From a checkpoint of a small transformer trained on Wikipedia.
Architecture: RMSNorm before each block, no biases in attention or MLP.
Training: a variant of Muon for these matrices, 550M tokens, 8394 steps.
Each number is 50 + 12 x the weight over the matrix's rms, rounded and kept within 0 to 99. Layers, rows and columns count from 0.

# up: layer 5 MLP up, 1344x384, rms 0.119, rows 23-49, columns 0-127
# down: layer 5 MLP down (transposed), 1344x384, rms 0.084, rows 23-49, columns 0-127
up23:28 63 43 58 43 26 51 44 76 44 28 42 30 68 50 68 78 64 52 30 51 60 60 56 50 55 56 63 44 72 55 44 35 57 72 64 42 45 33 40 69 60 48 64 52 46 46 74 47 58 42 34 37 46 60 64 51 56 62 47 43 60 57 48 51 65 54 70 42 39 67 70 56 53 50 57 23 70 47 55 60 54 52 61 60 44 50 59 54 41 37 40 28 47 33 40 57 59 44 39 43 56 41 48 53 36 60 63 10 33 47 61 45 60 37 82 32 34 60 50 38 33 49 50 31 74 48 56
down23:52 48 43 40 55 32 49 53 66 57 41 54 40 50 50 55 65 51 67 37 58 47 47 42 62 49 63 60 52 53 49 42 68 48 41 34 40 72 48 49 64 48 67 74 43 64 51 44 42 54 54 44 30 55 73 46 33 51 53 66 48 41 39 46 67 44 33 47 38 69 54 41 54 56 65 33 56 65 56 54 43 46 49 58 61 57 50 35 49 50 39 24 41 47 38 61 41 45 64 52 60 47 51 55 48 32 39 74 61 62 53 36 34 33 42 44 48 45 44 56 50 46 51 55 56 53 40 40
up24:73 39 39 29 53 53 51 57 56 43 36 62 55 50 38 54 65 47 48 43 42 44 62 31 53 51 58 47 54 38 37 50 42 49 41 48 49 57 43 44 41 54 36 60 53 44 53 71 54 52 37 43 53 38 48 25 43 57 28 61 46 57 48 42 55 43 60 33 50 39 42 65 43 48 42 51 44 51 40 43 60 60 53 54 57 46 56 42 41 35 44 46 48 39 70 59 45 72 39 61 37 57 65 44 49 35 58 55 32 44 48 47 55 39 57 57 55 57 34 44 52 39 45 43 55 56 73 45
down24:78 63 48 40 51 45 32 60 40 54 55 46 46 61 60 47 49 46 56 40 63 51 59 28 72 31 46 51 50 47 52 47 38 64 46 52 49 48 51 57 54 39 40 53 58 59 49 63 31 68 47 29 52 64 49 53 55 49 43 51 55 40 38 46 63 51 71 40 65 67 26 47 51 55 53 67 38 52 44 42 70 38 46 64 69 41 41 47 46 53 73 34 38 47 54 54 51 57 62 56 44 50 64 39 60 50 39 38 48 42 57 43 62 50 47 52 44 32 37 36 40 31 50 61 42 73 41 49
up25:56 72 61 54 46 34 42 55 70 37 50 58 64 50 48 51 36 40 47 43 49 62 25 69 59 51 44 49 66 46 44 44 66 46 54 34 51 45 20 69 61 57 36 35 64 48 54 41 58 54 74 72 52 58 53 67 50 44 38 49 46 50 32 43 56 47 46 50 20 53 50 30 63 56 41 66 79 54 40 50 62 42 61 59 63 48 58 44 51 55 54 37 44 70 53 35 43 31 52 51 55 41 49 31 31 88 84 39 50 35 57 51 49 50 28 53 47 41 54 40 44 58 53 75 50 54 62 77
down25:33 54 54 58 48 56 41 48 42 66 26 60 48 27 68 47 47 59 65 57 50 44 36 88 48 44 48 47 48 55 53 52 50 56 58 39 33 46 53 55 35 22 59 52 38 57 63 40 59 44 67 45 46 52 43 63 62 60 40 41 27 42 45 70 49 45 30 38 54 50 40 66 70 43 58 64 58 40 39 49 55 55 39 58 37 66 69 31 56 53 57 41 51 32 56 35 40 62 40 81 56 64 67 53 47 53 51 52 32 62 40 51 48 34 57 54 65 80 59 52 40 50 41 57 40 64 50 51
up26:25 68 55 40 25 55 48 49 80 38 36 63 79 51 78 45 61 29 47 31 45 46 43 62 45 60 51 27 33 62 39 43 64 60 56 71 62 31 35 36 33 46 48 68 45 33 52 52 62 68 59 64 25 28 28 37 47 68 36 34 42 54 58 60 39 40 48 59 40 52 64 48 61 70 47 62 73 38 76 55 45 57 49 45 73 49 45 79 35 42 36 24 50 22 69 49 64 74 77 46 16 57 50 39 46 50 71 54 49 50 32 50 67 59 49 78 38 44 51 52 52 44 50 79 45 69 61 67
down26:63 47 32 57 54 54 76 54 77 42 43 59 25 69 70 45 52 51 45 53 57 60 47 67 32 48 55 34 43 70 42 54 41 41 62 40 56 46 39 65 45 40 40 38 53 62 21 39 51 52 47 57 54 43 45 21 59 15 34 47 40 45 54 59 63 64 42 50 59 71 49 55 56 34 46 59 65 37 48 45 56 63 60 47 53 66 49 47 56 36 51 25 66 64 38 18 60 46 43 31 61 68 49 49 62 75 37 56 54 67 48 47 56 33 72 51 61 61 65 69 67 31 40 62 54 53 69 44
up27:60 58 43 60 58 50 41 42 59 43 46 50 54 64 55 43 58 37 51 42 39 50 51 53 61 33 66 53 59 59 34 48 47 58 48 16 39 55 43 55 49 47 52 43 67 51 40 64 32 23 25 50 61 40 67 39 51 77 45 50 52 61 66 32 58 58 74 42 52 54 62 53 49 59 64 39 27 59 59 58 60 40 40 59 43 54 58 57 42 35 44 58 64 47 40 51 45 73 60 52 47 63 55 47 50 45 56 47 74 49 50 46 31 42 44 49 42 46 46 70 30 43 47 45 46 55 44 60
down27:46 51 63 32 49 44 71 64 54 59 45 41 55 43 59 61 45 52 45 29 54 38 61 58 58 34 56 56 77 67 43 40 49 66 52 24 53 62 51 60 21 23 56 70 68 56 36 49 34 53 41 45 56 36 63 47 61 50 62 80 45 56 53 59 51 52 49 45 51 47 58 50 58 47 58 47 54 35 38 61 60 42 42 47 47 32 35 47 64 28 30 34 44 44 61 51 39 49 54 34 29 42 30 61 39 44 70 46 71 51 61 51 53 52 48 61 61 67 28 59 24 20 39 54 45 54 68 59
up28:35 60 43 75 47 46 57 52 25 65 52 35 66 50 57 51 50 42 67 43 55 11 71 65 48 44 52 57 58 40 46 59 52 28 54 52 69 67 48 32 63 54 52 50 42 63 22 53 47 63 46 43 33 69 57 55 49 62 46 74 67 60 71 40 44 35 22 21 59 71 74 50 53 52 48 58 51 44 53 55 34 37 48 35 33 40 44 27 54 36 52 37 45 39 71 36 39 37 41 53 58 30 67 58 49 36 56 49 49 60 21 70 41 35 62 56 49 47 62 50 57 30 78 42 70 53 50 80
down28:62 68 43 17 77 52 53 46 54 46 50 63 67 63 74 51 43 50 44 61 56 59 41 37 33 53 23 52 45 46 30 72 21 28 58 35 61 62 41 68 55 51 54 67 36 15 29 73 53 51 63 53 63 55 45 45 53 43 45 42 44 49 32 54 64 53 60 45 44 63 40 27 45 55 42 67 61 59 56 37 35 49 63 59 44 27 34 73 41 36 38 45 69 20 55 34 83 26 42 66 35 44 31 35 53 43 35 77 53 71 38 53 52 42 62 66 43 61 47 66 83 63 59 80 43 42 77 57
up29:56 60 58 62 46 38 51 34 55 72 29 61 57 62 41 47 82 59 68 29 59 57 77 45 35 49 30 55 68 34 62 58 68 30 50 59 56 43 41 47 54 72 64 57 76 57 45 43 58 56 67 56 45 61 55 44 32 31 39 16 49 54 46 63 46 66 55 65 68 47 40 59 37 42 41 42 46 40 58 37 33 25 29 40 66 48 48 77 56 43 76 42 40 34 48 43 36 41 40 42 40 45 67 13 51 60 62 42 33 64 58 64 51 37 24 45 58 50 54 65 69 57 19 53 45 50 54 50
down29:62 45 58 59 75 59 52 38 84 56 54 50 57 42 41 15 71 41 36 34 72 56 51 47 47 32 14 54 75 42 56 65 55 35 41 57 32 29 67 50 34 63 50 57 45 50 56 55 34 66 49 51 65 44 62 58 39 39 48 49 52 70 36 51 52 60 49 52 58 58 61 58 61 36 35 60 39 51 66 71 37 38 54 45 40 28 43 71 64 48 50 22 58 63 58 39 55 30 54 54 39 52 58 44 33 47 60 29 53 53 61 75 53 59 58 65 67 46 59 40 60 42 52 42 34 62 44 61
up30:59 66 58 66 62 29 50 46 49 70 39 69 44 51 40 33 57 73 54 35 45 54 70 33 35 58 54 79 43 56 47 65 70 44 32 60 45 30 48 43 31 57 25 40 53 56 43 39 46 51 51 67 38 62 64 46 32 39 94 41 58 41 38 32 37 46 57 59 46 46 54 56 49 52 54 55 59 58 61 54 50 64 32 60 39 18 57 59 48 60 38 57 27 36 45 48 75 53 53 49 22 61 44 51 19 50 57 67 57 48 55 49 64 63 35 21 34 54 46 30 57 43 50 52 30 73 42 55
down30:68 58 54 63 52 50 52 36 54 45 52 47 44 60 40 60 57 32 35 38 47 51 43 46 32 61 37 54 58 45 61 44 23 48 55 53 70 40 47 46 56 46 36 40 52 45 60 63 43 51 42 45 46 70 63 35 44 44 63 44 62 33 45 31 75 42 60 73 57 55 46 37 37 55 60 53 75 41 55 50 48 48 62 35 50 62 45 51 67 52 64 62 58 46 56 66 33 40 57 56 34 48 52 59 31 60 29 59 68 39 54 30 60 41 58 49 55 57 45 39 44 30 61 46 44 57 55 21
up31:34 55 51 41 45 38 44 43 44 48 42 52 59 70 42 47 75 52 38 65 60 65 44 44 55 52 66 55 52 55 57 49 55 51 46 56 50 62 67 73 45 39 38 38 41 40 57 44 41 39 58 45 63 32 42 31 56 64 52 54 36 51 49 44 30 39 50 40 40 31 37 49 42 56 53 54 37 54 54 27 62 44 67 70 23 52 62 32 73 35 48 46 47 66 51 46 48 53 45 63 59 67 51 44 40 74 50 48 43 40 93 44 33 59 55 44 38 63 56 33 43 70 46 45 67 32 31 63
down31:46 46 53 40 70 57 56 58 60 37 44 45 70 47 53 45 46 60 47 50 29 59 44 52 61 65 46 44 68 45 45 47 62 56 52 51 55 56 47 48 47 60 45 60 48 23 45 42 63 47 55 44 76 62 46 46 74 65 52 61 36 38 44 56 49 43 56 41 29 59 44 51 39 50 53 32 52 36 39 53 66 31 36 47 60 52 42 58 53 42 50 63 49 65 35 52 39 49 62 46 61 51 58 59 49 51 40 61 45 50 53 34 62 29 62 42 46 59 49 33 46 57 60 38 53 27 14 48
up32:68 54 73 42 62 54 65 52 42 41 60 56 51 56 33 51 41 66 66 64 43 34 52 54 57 52 67 28 76 33 70 59 43 19 72 44 66 31 52 62 51 41 62 54 52 38 51 54 34 55 43 66 65 56 26 60 51 73 49 29 68 41 66 55 28 37 54 62 51 65 38 61 45 39 45 44 65 50 52 47 60 64 40 44 48 64 44 43 35 40 47 35 46 44 43 43 67 37 56 53 18 40 60 35 30 50 84 43 39 33 44 32 48 47 49 23 40 56 52 59 54 42 52 43 64 38 70 46
down32:47 41 50 22 60 44 57 50 50 52 73 62 47 73 62 40 52 55 67 42 43 60 46 56 40 40 57 41 35 55 62 37 59 55 58 35 73 50 27 54 47 56 33 54 53 52 50 35 45 54 39 42 53 54 40 32 55 45 47 53 40 47 45 47 44 31 39 56 23 46 34 49 43 49 58 50 46 47 48 37 47 33 50 49 52 67 63 42 38 54 51 48 39 51 27 56 73 57 45 41 33 41 60 45 48 51 49 51 52 61 28 23 29 46 66 25 48 66 55 22 51 58 40 52 59 43 26 59
up33:56 58 38 61 51 68 51 58 47 22 59 63 44 37 71 41 38 35 60 36 41 43 61 29 53 43 70 48 18 43 49 57 54 57 34 66 40 54 57 48 58 38 58 52 53 54 50 71 31 61 57 61 51 27 52 46 58 62 56 44 60 50 47 59 41 64 24 45 29 43 70 65 32 40 53 35 47 44 55 49 64 54 34 73 56 48 57 52 65 69 54 34 43 76 33 21 62 85 64 50 47 53 45 47 67 42 47 54 38 59 59 63 45 52 60 51 58 26 61 46 42 47 52 63 71 55 50 25
down33:61 58 40 48 50 53 54 37 58 49 52 53 54 33 64 46 53 31 31 60 59 58 68 31 70 32 61 54 43 29 47 42 45 59 39 54 42 36 61 51 55 25 47 53 47 55 33 68 43 50 42 47 38 51 55 47 50 55 31 49 44 51 44 48 44 54 35 55 58 31 68 51 26 52 68 66 68 59 68 54 73 58 55 36 46 60 41 53 48 48 45 47 45 85 50 33 61 51 45 44 54 49 60 18 65 31 64 38 54 51 67 62 51 44 52 43 55 17 39 35 32 59 57 72 52 71 36 50
up34:51 48 49 56 70 41 50 59 69 46 60 52 42 57 52 41 60 42 50 53 52 57 56 38 44 50 41 45 46 50 37 55 36 55 43 59 44 30 53 64 47 44 53 31 27 54 50 55 64 44 54 59 51 53 61 43 55 59 43 45 52 53 49 51 55 62 57 54 49 60 67 51 46 38 55 42 53 60 60 66 37 64 61 62 50 59 55 55 48 41 46 60 48 58 58 64 54 27 56 55 60 48 60 56 51 68 26 51 58 42 55 46 50 51 63 56 50 62 55 57 44 37 40 63 52 50 45 42
down34:66 40 58 49 59 33 41 59 53 66 41 46 53 56 61 37 63 60 56 64 56 59 40 42 61 56 45 51 40 57 30 54 32 40 38 54 45 77 66 55 42 56 45 38 36 55 41 45 54 32 57 53 58 65 63 41 46 36 67 41 45 55 59 49 52 71 37 42 50 49 28 54 57 54 60 59 50 63 61 60 44 63 50 58 68 47 42 62 56 52 64 30 42 65 46 71 67 46 52 49 49 38 33 48 54 53 33 49 33 45 35 52 57 63 39 45 34 45 58 53 40 47 59 46 44 54 47 55
up35:48 52 53 54 42 30 39 78 50 24 64 42 77 47 62 42 50 33 65 61 55 57 48 40 60 44 60 35 49 46 56 52 54 82 81 57 53 59 32 57 50 53 67 50 59 47 53 67 46 33 34 50 67 46 67 46 46 50 63 40 54 59 63 56 49 17 48 50 67 65 47 34 67 53 64 55 48 36 60 20 48 55 56 52 64 52 75 58 65 65 36 24 52 57 37 54 75 74 66 26 47 32 74 36 60 64 63 50 61 45 42 59 62 25 58 70 46 29 62 63 77 51 35 55 40 60 61 55
down35:45 48 38 45 48 40 59 53 65 42 43 45 54 30 36 37 69 56 43 44 49 51 64 68 35 45 55 42 63 49 61 46 39 47 49 77 53 72 50 75 53 44 40 44 57 64 57 44 53 43 37 70 17 29 44 38 45 49 55 68 32 37 47 61 51 49 49 37 60 48 73 65 68 26 45 39 64 58 60 35 61 28 52 48 41 49 78 56 40 85 39 56 66 49 62 40 39 58 28 57 43 41 32 47 47 57 35 45 54 48 44 52 69 50 37 79 35 34 62 55 29 66 61 14 56 27 57 59
up36:53 52 58 73 55 48 47 63 49 60 41 65 20 30 49 61 64 37 42 55 72 52 48 71 50 70 46 37 59 48 66 50 47 28 61 62 41 44 47 37 52 66 23 41 58 55 47 45 41 54 64 53 61 53 60 42 42 75 51 62 57 26 51 65 32 44 52 57 53 39 52 38 60 47 48 44 51 60 50 55 59 41 44 55 44 37 45 65 44 59 47 64 49 54 54 40 58 41 44 50 58 08 28 35 55 42 67 61 47 45 46 46 49 70 60 40 59 48 53 46 52 66 33 71 52 60 55 62
down36:58 55 61 54 42 37 63 56 49 42 57 60 50 62 61 50 55 52 44 25 65 50 56 49 45 40 61 36 51 52 61 45 49 41 42 47 58 69 48 50 52 61 42 43 42 56 61 46 39 42 43 52 40 37 40 50 58 57 31 25 50 37 49 54 48 42 58 64 64 49 62 53 33 55 58 53 47 56 25 29 40 46 16 49 51 44 24 60 47 56 56 59 36 47 27 45 63 53 56 53 49 53 38 37 53 43 53 52 25 42 59 43 59 66 66 49 57 56 47 53 52 37 49 43 71 62 45 36
up37:60 49 49 60 51 39 61 60 51 27 88 42 61 55 56 51 18 43 72 43 59 49 57 30 52 76 49 30 54 72 64 42 47 50 63 38 48 26 52 43 62 32 43 60 32 49 37 45 54 60 59 58 39 55 46 59 45 52 76 45 52 17 38 47 42 54 69 53 38 41 60 38 67 54 62 40 57 42 41 44 42 41 64 50 25 61 58 54 47 71 42 58 45 52 62 51 44 40 50 60 66 48 68 42 61 52 58 46 42 69 62 51 38 59 49 35 42 48 41 54 57 57 61 64 36 39 45 55
down37:41 39 75 38 50 69 69 47 47 45 76 62 38 35 66 55 60 60 69 32 47 51 47 69 29 51 36 66 52 69 61 45 35 75 71 47 56 37 64 62 53 39 44 52 39 39 45 54 55 61 39 55 31 42 83 55 38 51 57 51 40 25 36 70 36 50 47 45 45 55 46 59 31 48 53 56 57 63 47 36 48 74 42 60 37 62 40 39 38 55 44 57 50 41 46 49 55 49 52 49 71 53 45 48 67 46 32 31 61 53 52 46 49 39 39 35 56 40 54 46 43 34 72 50 65 41 55 39
up38:49 49 48 56 42 61 54 49 61 37 48 60 72 30 39 45 57 60 60 52 41 55 48 67 38 59 58 38 48 55 66 60 49 73 13 54 50 58 52 52 51 49 34 51 52 55 34 54 66 58 47 59 42 56 51 51 47 34 30 54 55 64 36 67 52 57 56 52 55 70 49 64 31 39 55 55 36 73 64 48 52 43 55 65 44 48 39 48 36 44 29 50 44 56 45 39 57 68 57 35 57 54 61 39 46 48 77 67 64 53 65 40 52 40 46 47 51 40 26 34 57 56 43 56 57 61 57 45
down38:61 59 54 41 27 38 51 64 64 36 19 51 37 38 43 34 66 54 48 60 31 11 40 54 55 47 78 56 57 37 40 34 46 44 54 44 42 49 52 64 54 57 58 45 75 45 57 40 63 53 48 34 44 69 49 39 61 49 76 76 47 65 48 31 58 57 73 40 66 51 50 38 34 57 53 56 65 54 52 71 31 57 52 52 42 57 67 41 40 62 56 36 42 69 37 35 58 36 41 58 52 64 49 33 58 54 50 34 48 77 39 51 42 45 48 39 36 35 60 62 54 51 52 60 57 35 68 26
up39:26 53 21 49 55 53 62 38 49 50 49 46 51 64 58 46 53 59 42 45 57 39 44 52 46 55 67 61 42 53 48 44 37 41 54 42 54 48 60 49 69 43 36 72 58 66 53 34 43 53 45 55 53 45 34 25 59 53 55 25 64 51 51 38 74 51 68 28 48 66 43 50 42 63 56 60 52 37 57 53 47 60 61 58 46 60 50 69 29 30 38 56 21 41 28 40 60 64 54 60 37 47 29 46 32 52 39 49 38 42 66 51 73 65 38 43 42 35 80 52 48 46 40 20 56 48 33 49
down39:47 66 41 41 52 37 32 51 54 47 44 49 60 66 70 52 31 47 57 59 74 58 51 38 41 53 38 57 55 34 53 54 60 55 63 51 65 53 64 58 32 50 52 64 58 60 51 49 54 58 55 51 62 56 40 42 56 62 36 43 33 46 54 42 69 39 65 50 39 56 41 50 53 62 33 54 41 40 51 31 15 36 43 56 59 58 57 34 41 47 66 40 40 37 56 49 45 38 56 67 45 37 46 30 34 50 36 57 50 58 35 53 38 46 51 49 61 45 64 51 46 31 54 50 31 50 47 54
up40:48 69 67 62 38 51 67 43 28 57 49 68 40 49 46 50 45 51 68 61 47 66 41 63 55 48 57 53 76 76 41 46 57 54 30 62 26 59 55 71 58 34 55 44 49 47 48 57 59 69 48 55 64 42 59 66 56 70 48 59 36 40 54 63 54 41 60 60 41 44 35 41 49 50 69 28 49 67 61 48 49 38 45 54 51 51 58 62 48 34 45 42 36 52 36 61 54 40 46 56 55 52 61 63 75 49 70 40 52 37 48 60 44 42 26 61 54 50 51 77 53 59 55 61 44 38 69 55
down40:44 53 54 48 23 49 62 53 45 70 42 44 48 59 43 56 46 36 67 50 54 80 50 66 75 40 57 39 58 70 29 59 74 45 69 36 25 36 25 59 33 61 41 56 47 58 23 58 36 51 44 46 71 40 61 73 52 46 48 50 59 53 52 43 52 17 40 52 37 47 46 43 46 60 45 36 41 55 44 47 56 41 47 68 64 41 54 49 32 26 47 41 40 71 48 46 55 61 50 44 51 51 47 53 49 74 69 39 29 60 25 59 55 34 27 47 46 58 37 31 54 38 47 51 64 54 51 40
up41:61 59 44 25 16 26 61 55 29 44 45 49 70 43 66 53 33 41 44 54 39 68 70 57 50 38 55 53 71 47 48 63 46 43 54 33 44 60 61 51 48 37 73 35 65 73 48 25 50 56 56 56 71 65 30 52 33 80 43 53 68 62 61 53 59 33 63 54 50 46 51 48 49 48 51 43 58 48 66 71 39 70 49 52 51 58 56 37 52 60 55 70 35 47 41 32 42 49 21 65 34 48 49 55 55 57 37 57 56 43 52 53 47 49 37 83 45 54 47 55 42 40 78 51 56 52 61 41
down41:49 56 50 51 28 51 68 57 35 51 20 53 71 51 50 37 40 40 56 30 58 35 65 69 57 56 62 49 69 39 69 54 38 48 52 51 25 51 71 52 51 46 61 48 57 42 58 65 36 42 52 76 69 44 68 59 20 46 60 58 46 25 53 76 53 55 99 44 63 66 38 38 50 85 50 35 43 24 50 51 42 50 39 52 57 64 33 54 65 28 68 62 46 43 59 53 45 48 48 62 36 61 42 45 58 34 35 52 51 56 38 37 52 42 31 74 53 63 31 50 68 57 44 31 56 48 53 44
up42:59 47 39 70 31 47 57 50 61 20 37 37 32 80 40 58 65 52 56 38 65 58 69 47 68 50 45 70 60 56 46 54 36 52 59 38 55 68 68 63 54 53 31 40 37 77 48 58 56 50 50 53 36 41 81 55 49 47 49 71 40 72 59 63 34 56 38 32 37 38 36 42 45 60 49 68 58 82 49 52 25 43 66 44 52 58 59 46 60 28 43 42 58 39 57 66 55 55 34 34 26 40 66 44 67 50 67 64 38 81 36 45 56 56 60 53 68 35 48 44 42 65 43 54 41 49 53 63
down42:65 67 44 62 37 55 44 49 34 10 31 37 62 61 52 36 67 40 41 59 58 53 46 36 56 50 51 38 63 56 59 60 52 51 38 51 42 63 58 27 50 67 66 44 13 47 67 57 45 50 58 36 56 44 77 48 38 61 62 41 47 55 62 49 51 47 68 40 23 49 53 47 73 49 51 55 50 65 38 15 47 18 47 53 52 62 55 59 64 40 65 45 55 65 58 59 46 48 32 44 42 41 54 42 43 45 35 44 59 37 78 50 45 52 39 54 53 28 42 50 40 51 65 62 39 63 58 49
up43:52 46 30 37 54 60 42 54 44 40 48 46 33 71 51 39 56 67 55 32 30 41 40 57 62 38 66 55 49 42 82 82 47 54 39 38 51 13 53 39 52 47 50 37 31 63 63 56 23 50 50 62 54 43 57 48 56 39 51 59 45 51 42 54 45 40 36 45 43 69 47 45 56 74 55 46 49 73 62 62 55 56 56 40 34 45 40 51 62 54 52 70 48 42 42 53 21 58 56 55 61 59 50 57 39 38 63 70 37 62 53 47 55 44 34 60 31 36 51 55 46 56 69 61 47 43 49 64
down43:61 37 55 56 33 27 51 37 74 37 35 42 61 40 55 34 37 32 23 69 53 65 41 40 26 43 51 53 43 24 53 48 38 40 58 53 44 46 35 38 41 22 47 29 67 37 81 33 65 67 59 40 62 58 18 53 64 54 35 69 41 52 40 49 54 59 58 45 40 45 50 23 50 46 55 64 41 38 56 58 48 37 80 44 48 32 75 69 55 50 66 55 37 47 49 53 58 49 46 69 55 42 51 35 53 50 52 51 70 58 30 44 51 59 62 45 72 45 56 56 51 54 62 50 44 64 48 42
up44:48 55 55 36 55 57 57 54 59 47 18 47 56 61 84 62 49 54 62 59 69 53 74 59 35 73 49 39 75 64 42 44 40 52 55 40 72 56 40 53 72 43 62 59 56 53 43 57 50 49 51 55 39 58 48 67 51 59 41 53 51 64 68 59 47 43 42 60 36 54 44 48 46 31 43 50 43 53 56 59 64 23 55 59 44 44 80 57 53 31 44 45 35 59 54 38 37 52 48 41 24 51 55 70 59 54 44 44 53 59 20 50 57 48 39 48 47 40 62 59 55 55 54 55 38 54 41 49
down44:57 69 54 67 43 65 39 53 76 41 36 36 50 50 66 58 64 41 48 36 46 47 33 75 55 65 69 43 61 33 35 47 43 45 46 47 69 64 46 43 55 47 51 60 40 54 56 50 41 54 49 49 63 62 38 38 41 49 43 34 36 50 58 60 69 53 26 56 40 70 52 43 38 60 51 27 56 68 50 47 62 53 61 44 27 43 52 43 63 28 36 47 46 34 47 70 39 40 55 41 33 50 41 56 49 61 36 52 36 65 40 46 27 37 53 53 41 45 28 58 65 71 50 64 44 39 36 55
up45:26 47 45 62 57 55 51 52 57 59 57 41 50 56 55 59 43 53 65 42 56 57 46 48 58 75 50 44 67 42 52 50 51 63 41 44 68 17 59 51 44 49 48 35 57 42 51 44 46 28 57 37 46 53 48 39 39 56 38 51 65 33 53 70 63 58 58 65 50 55 43 44 44 51 36 46 42 56 66 52 45 34 61 59 45 46 37 51 57 67 54 62 52 52 16 38 53 45 61 46 51 28 54 44 52 25 39 24 60 46 46 62 47 44 41 39 46 52 35 47 71 53 29 64 50 43 73 35
down45:40 59 44 38 79 55 52 67 52 62 22 40 45 43 58 59 40 52 49 61 35 55 67 47 42 29 47 36 35 31 57 59 31 47 46 58 75 48 49 68 50 47 58 59 58 53 38 47 49 41 31 50 43 37 49 40 40 58 37 62 54 46 44 62 52 48 61 52 46 42 56 42 59 57 41 56 51 54 85 70 23 58 64 56 36 67 49 67 55 45 50 45 42 43 51 49 55 59 51 77 62 33 50 39 53 44 39 47 38 45 51 60 46 54 49 47 50 47 50 35 37 60 53 62 54 62 49 49
up46:31 63 54 68 55 50 31 46 43 39 50 52 43 59 39 51 32 43 30 58 49 37 51 66 52 41 41 40 47 38 40 59 42 35 66 46 33 57 51 42 60 57 65 60 42 49 43 38 37 53 40 45 45 47 46 43 47 65 65 27 66 42 52 61 30 26 54 38 65 35 49 61 65 61 62 34 50 45 60 67 66 44 47 42 42 50 47 47 48 49 51 40 46 34 48 52 43 30 59 32 42 61 56 45 78 35 48 49 34 57 42 68 50 36 44 48 46 69 49 81 29 48 45 57 46 45 33 41
down46:50 49 67 66 50 47 52 46 65 28 59 46 43 41 40 54 60 49 33 65 43 39 38 42 38 46 29 32 62 27 46 49 44 49 55 48 49 49 55 51 31 60 65 63 57 52 28 32 64 37 43 48 47 40 57 70 52 61 39 36 49 63 66 46 34 54 45 52 72 71 66 54 46 55 28 47 65 46 63 84 59 34 48 59 36 68 48 46 53 55 48 53 54 53 38 49 42 39 44 57 63 57 58 56 68 58 49 45 45 34 40 63 46 22 43 47 46 44 51 71 38 37 28 59 46 39 55 67
up47:38 32 60 42 35 30 52 27 45 66 61 33 64 50 48 51 53 57 43 67 57 67 53 58 65 61 65 58 45 58 58 24 35 51 40 49 55 50 55 33 34 53 58 52 33 59 39 50 41 46 50 66 52 43 39 21 35 71 61 45 52 42 65 65 43 61 73 45 35 27 30 49 43 58 51 59 57 48 64 64 46 30 39 48 28 41 40 38 42 28 51 59 44 43 52 57 46 48 60 64 48 31 56 58 48 52 42 72 67 39 22 30 38 37 43 53 73 58 59 40 53 59 47 44 57 60 64 54
down47:71 60 55 55 67 37 37 35 58 70 25 49 33 42 33 52 78 48 59 50 42 65 51 56 60 67 43 51 50 37 63 52 29 50 32 61 40 45 40 61 40 61 64 51 59 49 46 56 52 50 53 59 40 64 52 51 53 53 57 47 47 53 57 37 46 54 74 38 14 38 31 46 37 28 51 42 53 50 24 44 53 52 43 42 46 39 47 35 43 34 44 41 51 54 61 66 61 49 38 60 53 45 50 44 43 30 42 59 61 53 42 34 31 60 49 54 62 45 49 39 32 63 60 46 60 48 56 55
up48:37 45 48 61 63 53 51 44 62 50 51 49 45 43 31 50 46 57 63 51 54 56 64 62 45 43 60 57 65 50 62 56 35 36 56 61 57 62 66 53 55 45 51 44 49 36 52 66 51 40 40 57 36 34 64 36 45 44 54 41 52 21 25 55 33 57 57 44 54 42 31 60 72 50 60 62 51 46 64 56 45 35 35 56 40 59 40 60 55 54 44 59 33 43 49 35 49 60 50 58 49 64 35 30 39 41 72 46 52 48 58 23 52 59 49 50 33 53 55 43 50 57 52 58 41 71 59 55
down48:75 62 47 44 56 44 54 47 58 57 56 58 42 52 37 52 42 41 64 27 34 33 42 52 61 38 32 53 56 62 42 35 36 35 52 56 61 43 35 68 38 59 39 49 52 61 30 52 46 55 52 45 43 63 31 27 59 48 50 45 69 38 54 37 64 63 35 34 52 37 48 36 66 62 41 30 55 48 29 59 64 44 52 59 50 63 66 42 63 41 36 49 45 44 51 48 59 56 50 41 23 47 19 46 60 57 46 39 37 51 34 51 85 54 50 31 68 69 60 54 51 51 46 36 50 36 70 56
up49:38 42 32 45 59 62 31 46 35 62 55 50 45 39 64 50 51 53 35 51 46 68 33 58 40 40 56 57 38 54 49 33 47 35 50 62 69 37 48 40 60 26 28 64 43 30 55 28 50 68 18 48 33 44 46 56 60 50 71 58 67 58 28 37 37 38 50 57 59 40 40 64 54 47 73 42 37 45 50 55 56 70 32 44 18 38 65 57 41 38 41 72 52 30 63 63 55 46 44 19 37 44 57 64 52 35 38 34 60 32 48 42 30 54 51 63 44 27 54 41 59 74 66 57 31 51 35 63
down49:58 60 44 44 69 60 42 46 37 44 43 43 63 50 52 55 36 34 47 55 35 68 44 50 44 58 31 39 35 54 61 32 42 65 33 91 44 37 50 54 55 39 49 47 67 52 72 39 63 44 53 38 63 31 32 69 47 42 39 52 56 58 49 53 67 51 45 66 70 57 48 47 45 31 55 54 55 53 36 57 54 64 31 55 63 44 43 57 44 62 44 50 49 74 32 37 68 51 46 34 49 48 51 78 53 39 50 42 74 63 49 42 37 46 59 50 49 53 43 65 44 58 60 47 50 46 53 54